{"n_layer": 12, "n_head": 12, "head_dim": 32, "tie_embeddings": true, "parallel_block": false, "init": "normal", "lr_head": 0.00515, "grad_clip": 0.5, "decay_shape": "linear", "seq_len": 2048, "steps": 4246, "dataset": "wikipedia_en"}
Each number is 200 + 40 x the weight over the matrix's rms, rounded and kept within 0 to 999. Layers, rows and columns count from 0.

# up: layer 5 MLP up, 1536x384, rms 0.223, rows 603-634, columns 48-95
# down: layer 5 MLP down (transposed), 1536x384, rms 0.16, rows 603-634, columns 48-95
up603,134,151,226,170,250,279,242,181,203,170,197,238,203,202,181,186,196,262,232,209,222,214,243,191,163,186,149,197,177,179,206,254,211,89,243,228,247,187,139,237,168,196,329,240,161,244,252,232
down603,190,156,204,197,204,268,195,251,234,230,183,251,235,239,197,230,151,225,207,181,210,148,176,183,232,298,238,163,209,241,92,209,193,201,186,237,251,207,242,212,206,251,156,154,213,260,185,164
up604,240,253,140,221,160,224,280,165,203,172,160,220,226,174,184,167,224,216,227,239,180,228,189,111,206,250,225,208,253,265,216,229,249,106,202,146,217,170,188,237,182,186,190,259,189,203,230,186
down604,180,242,175,225,180,194,181,193,202,196,210,131,197,130,158,175,205,196,164,164,154,224,145,163,229,184,125,250,182,324,230,277,200,205,203,198,215,212,220,227,170,256,187,173,243,164,182,180
up605,143,255,184,205,199,216,184,136,154,212,164,180,211,160,238,252,179,187,181,194,201,244,134,143,134,245,274,181,230,160,216,148,134,217,236,225,173,143,169,240,178,146,216,216,197,246,201,247
down605,198,276,203,176,207,244,197,205,200,212,231,169,189,186,204,237,124,193,123,215,173,183,174,260,246,192,165,185,185,171,202,213,149,124,199,206,157,185,217,208,217,220,148,211,196,193,169,182
up606,222,270,198,205,193,195,208,201,218,202,179,263,179,179,244,189,206,181,147,120,217,210,195,145,224,94,175,191,252,212,210,217,149,177,133,200,226,116,169,173,241,178,172,169,212,233,266,238
down606,205,246,189,183,240,267,161,173,89,166,258,223,134,238,253,178,217,269,232,241,152,162,205,231,229,261,225,166,193,216,165,221,204,255,218,217,214,199,244,252,156,267,144,167,169,175,156,213
up607,289,184,199,259,206,264,198,203,194,237,206,185,208,219,164,227,162,257,185,56,164,235,137,189,208,163,239,229,252,271,134,263,157,154,215,220,169,152,237,221,206,188,207,152,155,261,194,182
down607,175,237,247,117,205,180,139,248,206,259,207,198,162,182,237,170,253,220,163,229,224,206,70,183,259,230,198,171,259,178,263,210,178,213,271,135,236,213,187,199,216,245,198,185,154,156,159,238
up608,226,291,173,197,190,167,146,246,172,218,209,215,190,210,185,242,224,203,153,231,166,214,230,145,196,135,197,178,172,132,182,230,222,164,264,242,212,151,174,218,221,250,153,255,219,246,196,189
down608,209,210,191,217,180,176,216,230,166,311,243,175,213,182,206,242,200,197,222,228,172,168,165,220,231,201,187,151,124,210,155,182,186,201,269,178,217,246,211,197,169,202,197,163,173,226,137,226
up609,297,199,181,194,173,233,181,224,260,169,272,206,218,167,118,151,231,163,246,218,128,144,160,100,159,250,247,223,209,230,226,128,250,175,134,103,267,193,178,166,214,133,201,207,216,206,277,217
down609,251,227,191,243,183,150,145,192,264,164,208,198,232,209,111,152,252,199,216,172,230,204,181,94,179,195,243,182,256,160,246,203,260,140,133,182,191,215,167,155,176,185,145,182,193,275,248,235
up610,195,230,240,212,251,120,229,172,228,144,200,265,183,283,238,197,190,178,175,192,278,110,93,236,160,156,232,240,210,196,177,207,232,218,165,187,257,294,240,231,167,223,215,179,137,189,233,198
down610,182,181,165,182,210,178,237,154,197,270,318,199,213,117,145,223,155,194,209,166,172,141,220,261,268,204,288,194,109,231,242,139,220,152,247,173,241,214,270,243,195,198,226,152,154,118,164,180
up611,188,219,225,138,157,143,213,252,206,148,109,231,271,189,219,252,180,275,241,267,162,165,254,168,103,97,207,181,91,217,238,184,220,146,146,200,122,158,226,254,197,214,253,232,244,294,187,167
down611,155,234,195,205,244,220,261,278,198,249,153,310,239,253,225,137,211,202,231,218,210,247,196,85,128,239,286,246,152,104,249,102,282,211,136,225,216,171,176,218,189,254,213,214,255,271,241,219
up612,250,229,184,160,166,198,213,287,177,224,180,185,157,207,210,247,210,190,192,221,192,205,167,220,217,210,176,219,236,230,161,280,163,246,181,178,240,263,127,177,130,160,264,272,221,172,176,223
down612,183,211,196,222,143,291,221,227,172,194,186,219,173,277,185,220,159,238,217,224,217,200,182,117,183,244,143,154,190,222,206,256,235,173,256,185,248,231,187,208,131,186,231,233,224,130,129,280
up613,187,261,170,217,158,202,215,134,220,207,222,202,238,207,199,219,149,198,211,116,118,219,259,228,253,310,254,307,217,238,206,245,275,160,209,235,141,142,208,192,228,186,224,259,214,188,223,253
down613,218,219,172,155,232,178,294,226,180,190,183,258,264,189,160,285,165,216,216,141,211,212,245,168,157,151,204,176,194,256,209,215,253,192,224,177,178,252,171,221,232,213,255,188,193,130,157,178
up614,224,215,252,209,203,217,247,185,202,183,215,206,283,212,213,150,230,217,190,219,177,156,217,194,146,238,196,176,224,166,194,187,216,139,163,213,217,219,250,191,172,240,206,179,208,180,249,214
down614,164,254,255,166,152,223,150,216,194,252,219,248,239,118,180,192,189,203,152,234,192,237,191,189,160,204,191,265,198,193,141,199,190,227,202,232,244,200,222,155,206,237,121,204,199,236,110,209
up615,177,191,276,212,126,185,215,234,123,249,217,169,214,233,243,282,182,210,197,253,236,190,188,145,240,208,171,97,276,173,167,169,163,219,191,171,310,175,215,258,220,233,223,205,178,186,251,206
down615,207,172,160,188,182,148,289,191,171,223,217,278,120,197,229,221,225,223,205,170,215,231,139,188,253,196,181,191,270,219,184,182,194,202,238,167,290,271,256,206,206,137,209,258,198,180,273,178
up616,184,200,152,87,206,213,302,180,219,223,155,206,276,222,202,226,221,238,208,200,180,270,188,236,54,188,195,165,238,158,159,176,205,173,224,291,196,250,256,239,142,194,307,232,180,187,203,197
down616,149,183,189,144,143,169,151,270,170,289,152,167,215,234,242,205,203,188,183,179,207,227,220,176,213,151,92,180,192,192,176,150,132,168,136,120,191,238,151,164,213,213,211,186,288,196,230,183
up617,174,230,182,331,173,172,214,218,140,136,162,234,236,67,245,185,250,339,235,169,145,230,261,214,285,204,165,209,257,231,184,242,263,218,180,218,218,256,88,214,299,138,181,157,174,257,193,193
down617,109,226,222,242,233,209,125,271,139,194,196,178,208,165,253,203,191,123,191,207,141,188,214,173,357,158,299,242,236,186,212,153,158,226,194,187,204,228,112,180,222,178,126,246,108,204,199,227
up618,252,202,236,161,194,167,199,156,194,231,196,149,199,196,240,281,182,260,174,233,130,161,306,168,192,178,265,167,184,162,148,219,134,155,210,246,312,226,246,212,253,191,185,241,193,156,212,119
down618,163,232,223,182,213,160,154,192,196,167,208,223,173,145,176,207,263,158,177,209,246,209,176,156,214,174,209,226,214,215,227,145,190,218,165,208,134,165,161,172,197,242,186,200,199,210,200,241
up619,131,136,179,207,234,185,115,249,158,243,194,171,238,156,216,175,206,208,165,246,183,268,143,204,166,181,219,200,217,180,254,206,132,273,232,202,206,195,151,168,223,250,164,195,243,270,193,212
down619,208,186,242,183,197,244,175,211,166,266,187,207,226,165,313,133,111,190,211,100,150,176,162,214,241,223,237,193,156,314,239,118,190,206,292,181,133,233,195,249,211,187,209,171,138,214,224,154
up620,186,225,292,212,217,217,199,118,213,184,253,207,211,167,161,228,190,190,248,169,288,177,284,245,202,262,214,174,196,221,146,208,236,207,93,189,186,150,199,206,112,256,254,209,176,200,207,180
down620,208,251,170,279,197,196,206,218,195,139,186,214,204,205,197,235,195,237,244,196,134,240,186,196,182,213,202,193,173,172,233,194,186,195,105,231,128,211,197,256,189,210,204,252,146,219,241,215
up621,175,201,210,241,170,149,246,157,198,185,199,212,229,186,230,174,131,139,207,172,143,167,228,185,230,258,195,259,163,190,148,241,216,165,164,179,207,185,171,207,161,221,269,202,204,180,260,146
down621,179,237,154,249,215,189,158,259,230,157,244,112,220,220,243,178,215,249,227,162,200,137,171,202,130,187,179,130,161,261,242,195,171,225,200,223,177,264,179,267,187,184,206,170,147,200,245,173
up622,198,158,152,191,237,182,236,161,211,264,134,226,203,248,202,164,156,223,209,175,214,168,123,180,140,157,124,210,232,194,260,190,209,187,210,279,211,225,208,231,158,248,219,232,203,219,192,212
down622,221,217,147,194,172,174,245,191,227,213,125,192,185,197,232,165,144,171,187,194,191,172,169,209,232,206,182,153,193,222,287,247,189,201,145,172,171,143,177,261,206,206,132,185,247,209,224,195
up623,249,222,155,216,216,211,147,162,154,218,218,220,197,167,228,167,130,172,230,236,130,168,199,188,178,208,225,224,163,221,187,216,202,161,220,249,196,261,232,196,178,187,189,168,252,209,227,175
down623,177,216,218,214,226,111,221,179,166,228,172,175,136,221,126,222,281,174,207,185,227,245,267,179,170,163,159,129,161,168,283,287,127,235,205,245,234,175,234,140,197,206,159,176,231,252,191,272
up624,203,257,184,98,165,182,102,215,264,269,168,221,216,177,178,172,217,201,143,143,231,199,219,206,236,164,218,228,246,168,147,219,232,131,291,186,259,198,186,178,223,160,192,178,189,175,128,305
down624,206,148,193,238,84,211,314,245,250,166,181,204,187,180,152,235,279,124,190,135,201,211,143,118,106,167,202,191,215,205,228,244,156,181,219,202,146,138,228,135,99,165,166,176,162,186,211,140
up625,214,196,212,217,188,212,205,170,173,249,224,176,188,195,203,200,215,197,166,221,170,181,224,213,160,245,227,184,156,233,228,222,188,180,206,206,284,226,198,160,227,228,215,189,201,212,206,215
down625,165,209,256,215,198,284,185,163,221,190,236,240,185,240,169,178,217,186,191,190,221,158,136,194,159,192,263,209,196,268,208,258,207,218,173,224,157,252,194,223,287,182,121,146,193,179,140,202
up626,150,228,151,219,172,142,234,161,254,163,230,244,199,110,225,195,228,202,196,199,223,189,282,190,172,209,199,202,287,221,278,171,158,249,179,166,213,214,164,316,216,235,208,216,212,157,200,234
down626,191,195,216,200,200,231,250,151,180,234,224,170,137,192,194,243,203,263,245,244,222,185,125,193,220,202,145,301,282,132,173,154,150,241,178,229,156,191,244,228,266,232,194,231,157,177,246,124
up627,176,221,165,197,180,239,181,157,203,282,193,157,191,171,189,234,197,232,206,258,222,220,210,237,229,136,184,137,228,187,211,149,196,177,209,149,180,208,167,178,135,155,215,209,168,210,174,208
down627,198,187,130,137,293,239,162,165,290,201,160,215,280,235,210,161,168,193,202,199,188,258,108,202,199,267,147,206,208,167,185,181,188,184,244,225,200,201,195,185,180,207,142,143,193,229,169,189
up628,157,185,130,138,191,212,196,230,156,192,197,233,219,181,253,205,133,191,147,183,208,208,199,184,188,158,171,216,186,213,208,174,161,165,166,147,214,218,135,177,163,184,211,198,253,186,207,198
down628,206,212,197,147,230,187,195,205,187,215,201,190,209,167,214,263,262,225,167,250,247,179,217,278,131,170,209,215,236,242,158,200,210,230,202,172,103,206,235,266,223,208,201,201,132,184,262,193
up629,255,204,236,257,183,144,192,146,238,199,183,161,200,163,185,259,144,186,249,68,191,244,151,170,251,265,260,216,185,221,142,193,250,260,175,230,136,257,152,194,267,222,172,172,200,217,275,208
down629,145,194,158,249,207,180,216,169,229,258,248,250,101,240,221,181,187,138,216,208,246,211,224,189,243,177,261,228,169,157,196,198,159,148,203,252,179,176,274,256,246,193,194,198,202,199,151,269
up630,232,198,179,210,168,200,197,170,192,222,205,181,192,229,242,233,177,192,278,216,184,118,207,200,228,157,191,165,223,196,213,220,204,230,176,253,237,224,254,217,166,168,215,293,220,156,196,188
down630,259,237,140,243,179,197,141,165,270,207,185,179,219,181,174,239,204,174,268,209,208,230,211,203,204,153,302,188,207,242,203,175,258,152,143,216,221,311,232,138,165,193,204,274,186,251,199,267
up631,180,209,180,236,189,199,195,205,152,133,195,204,149,155,250,230,206,242,341,176,164,250,282,211,181,179,204,219,219,182,132,221,212,169,173,173,187,190,190,228,240,140,290,210,139,273,273,88
down631,200,201,221,224,204,265,239,192,224,138,142,188,188,163,156,223,218,243,230,149,193,217,156,195,246,227,195,199,204,168,198,199,175,170,229,121,206,211,209,192,173,193,196,195,141,224,248,241
up632,237,279,281,187,198,115,140,195,273,256,186,189,224,265,174,214,197,236,157,234,150,274,124,186,141,209,111,231,240,205,202,178,218,190,163,224,213,177,191,170,216,171,228,209,190,264,216,220
down632,196,213,160,247,170,161,205,215,250,222,218,230,188,187,164,215,295,233,143,204,182,299,209,216,249,210,154,148,228,301,282,186,209,227,263,238,181,183,185,164,307,204,203,173,200,195,196,183
up633,200,210,235,158,285,179,213,147,218,189,177,149,173,221,157,255,240,182,226,183,199,129,263,250,198,257,63,172,165,201,191,165,216,189,154,184,244,202,216,276,219,196,245,158,109,147,120,176
down633,145,255,238,251,143,114,211,187,198,144,133,227,234,189,198,231,178,270,220,250,177,189,231,327,131,186,22,194,227,127,73,189,168,226,108,232,264,247,225,165,166,220,225,291,121,127,212,166
up634,218,219,237,155,210,171,146,237,192,189,177,218,227,278,214,222,155,179,144,181,254,227,212,265,186,201,282,255,178,172,219,217,182,251,184,147,240,239,193,225,216,261,231,220,219,157,224,212
down634,147,238,296,300,233,277,204,183,230,210,207,181,167,221,236,236,172,217,134,154,192,240,314,212,209,218,210,214,133,177,289,204,180,268,219,156,164,217,135,210,175,248,205,204,215,256,191,164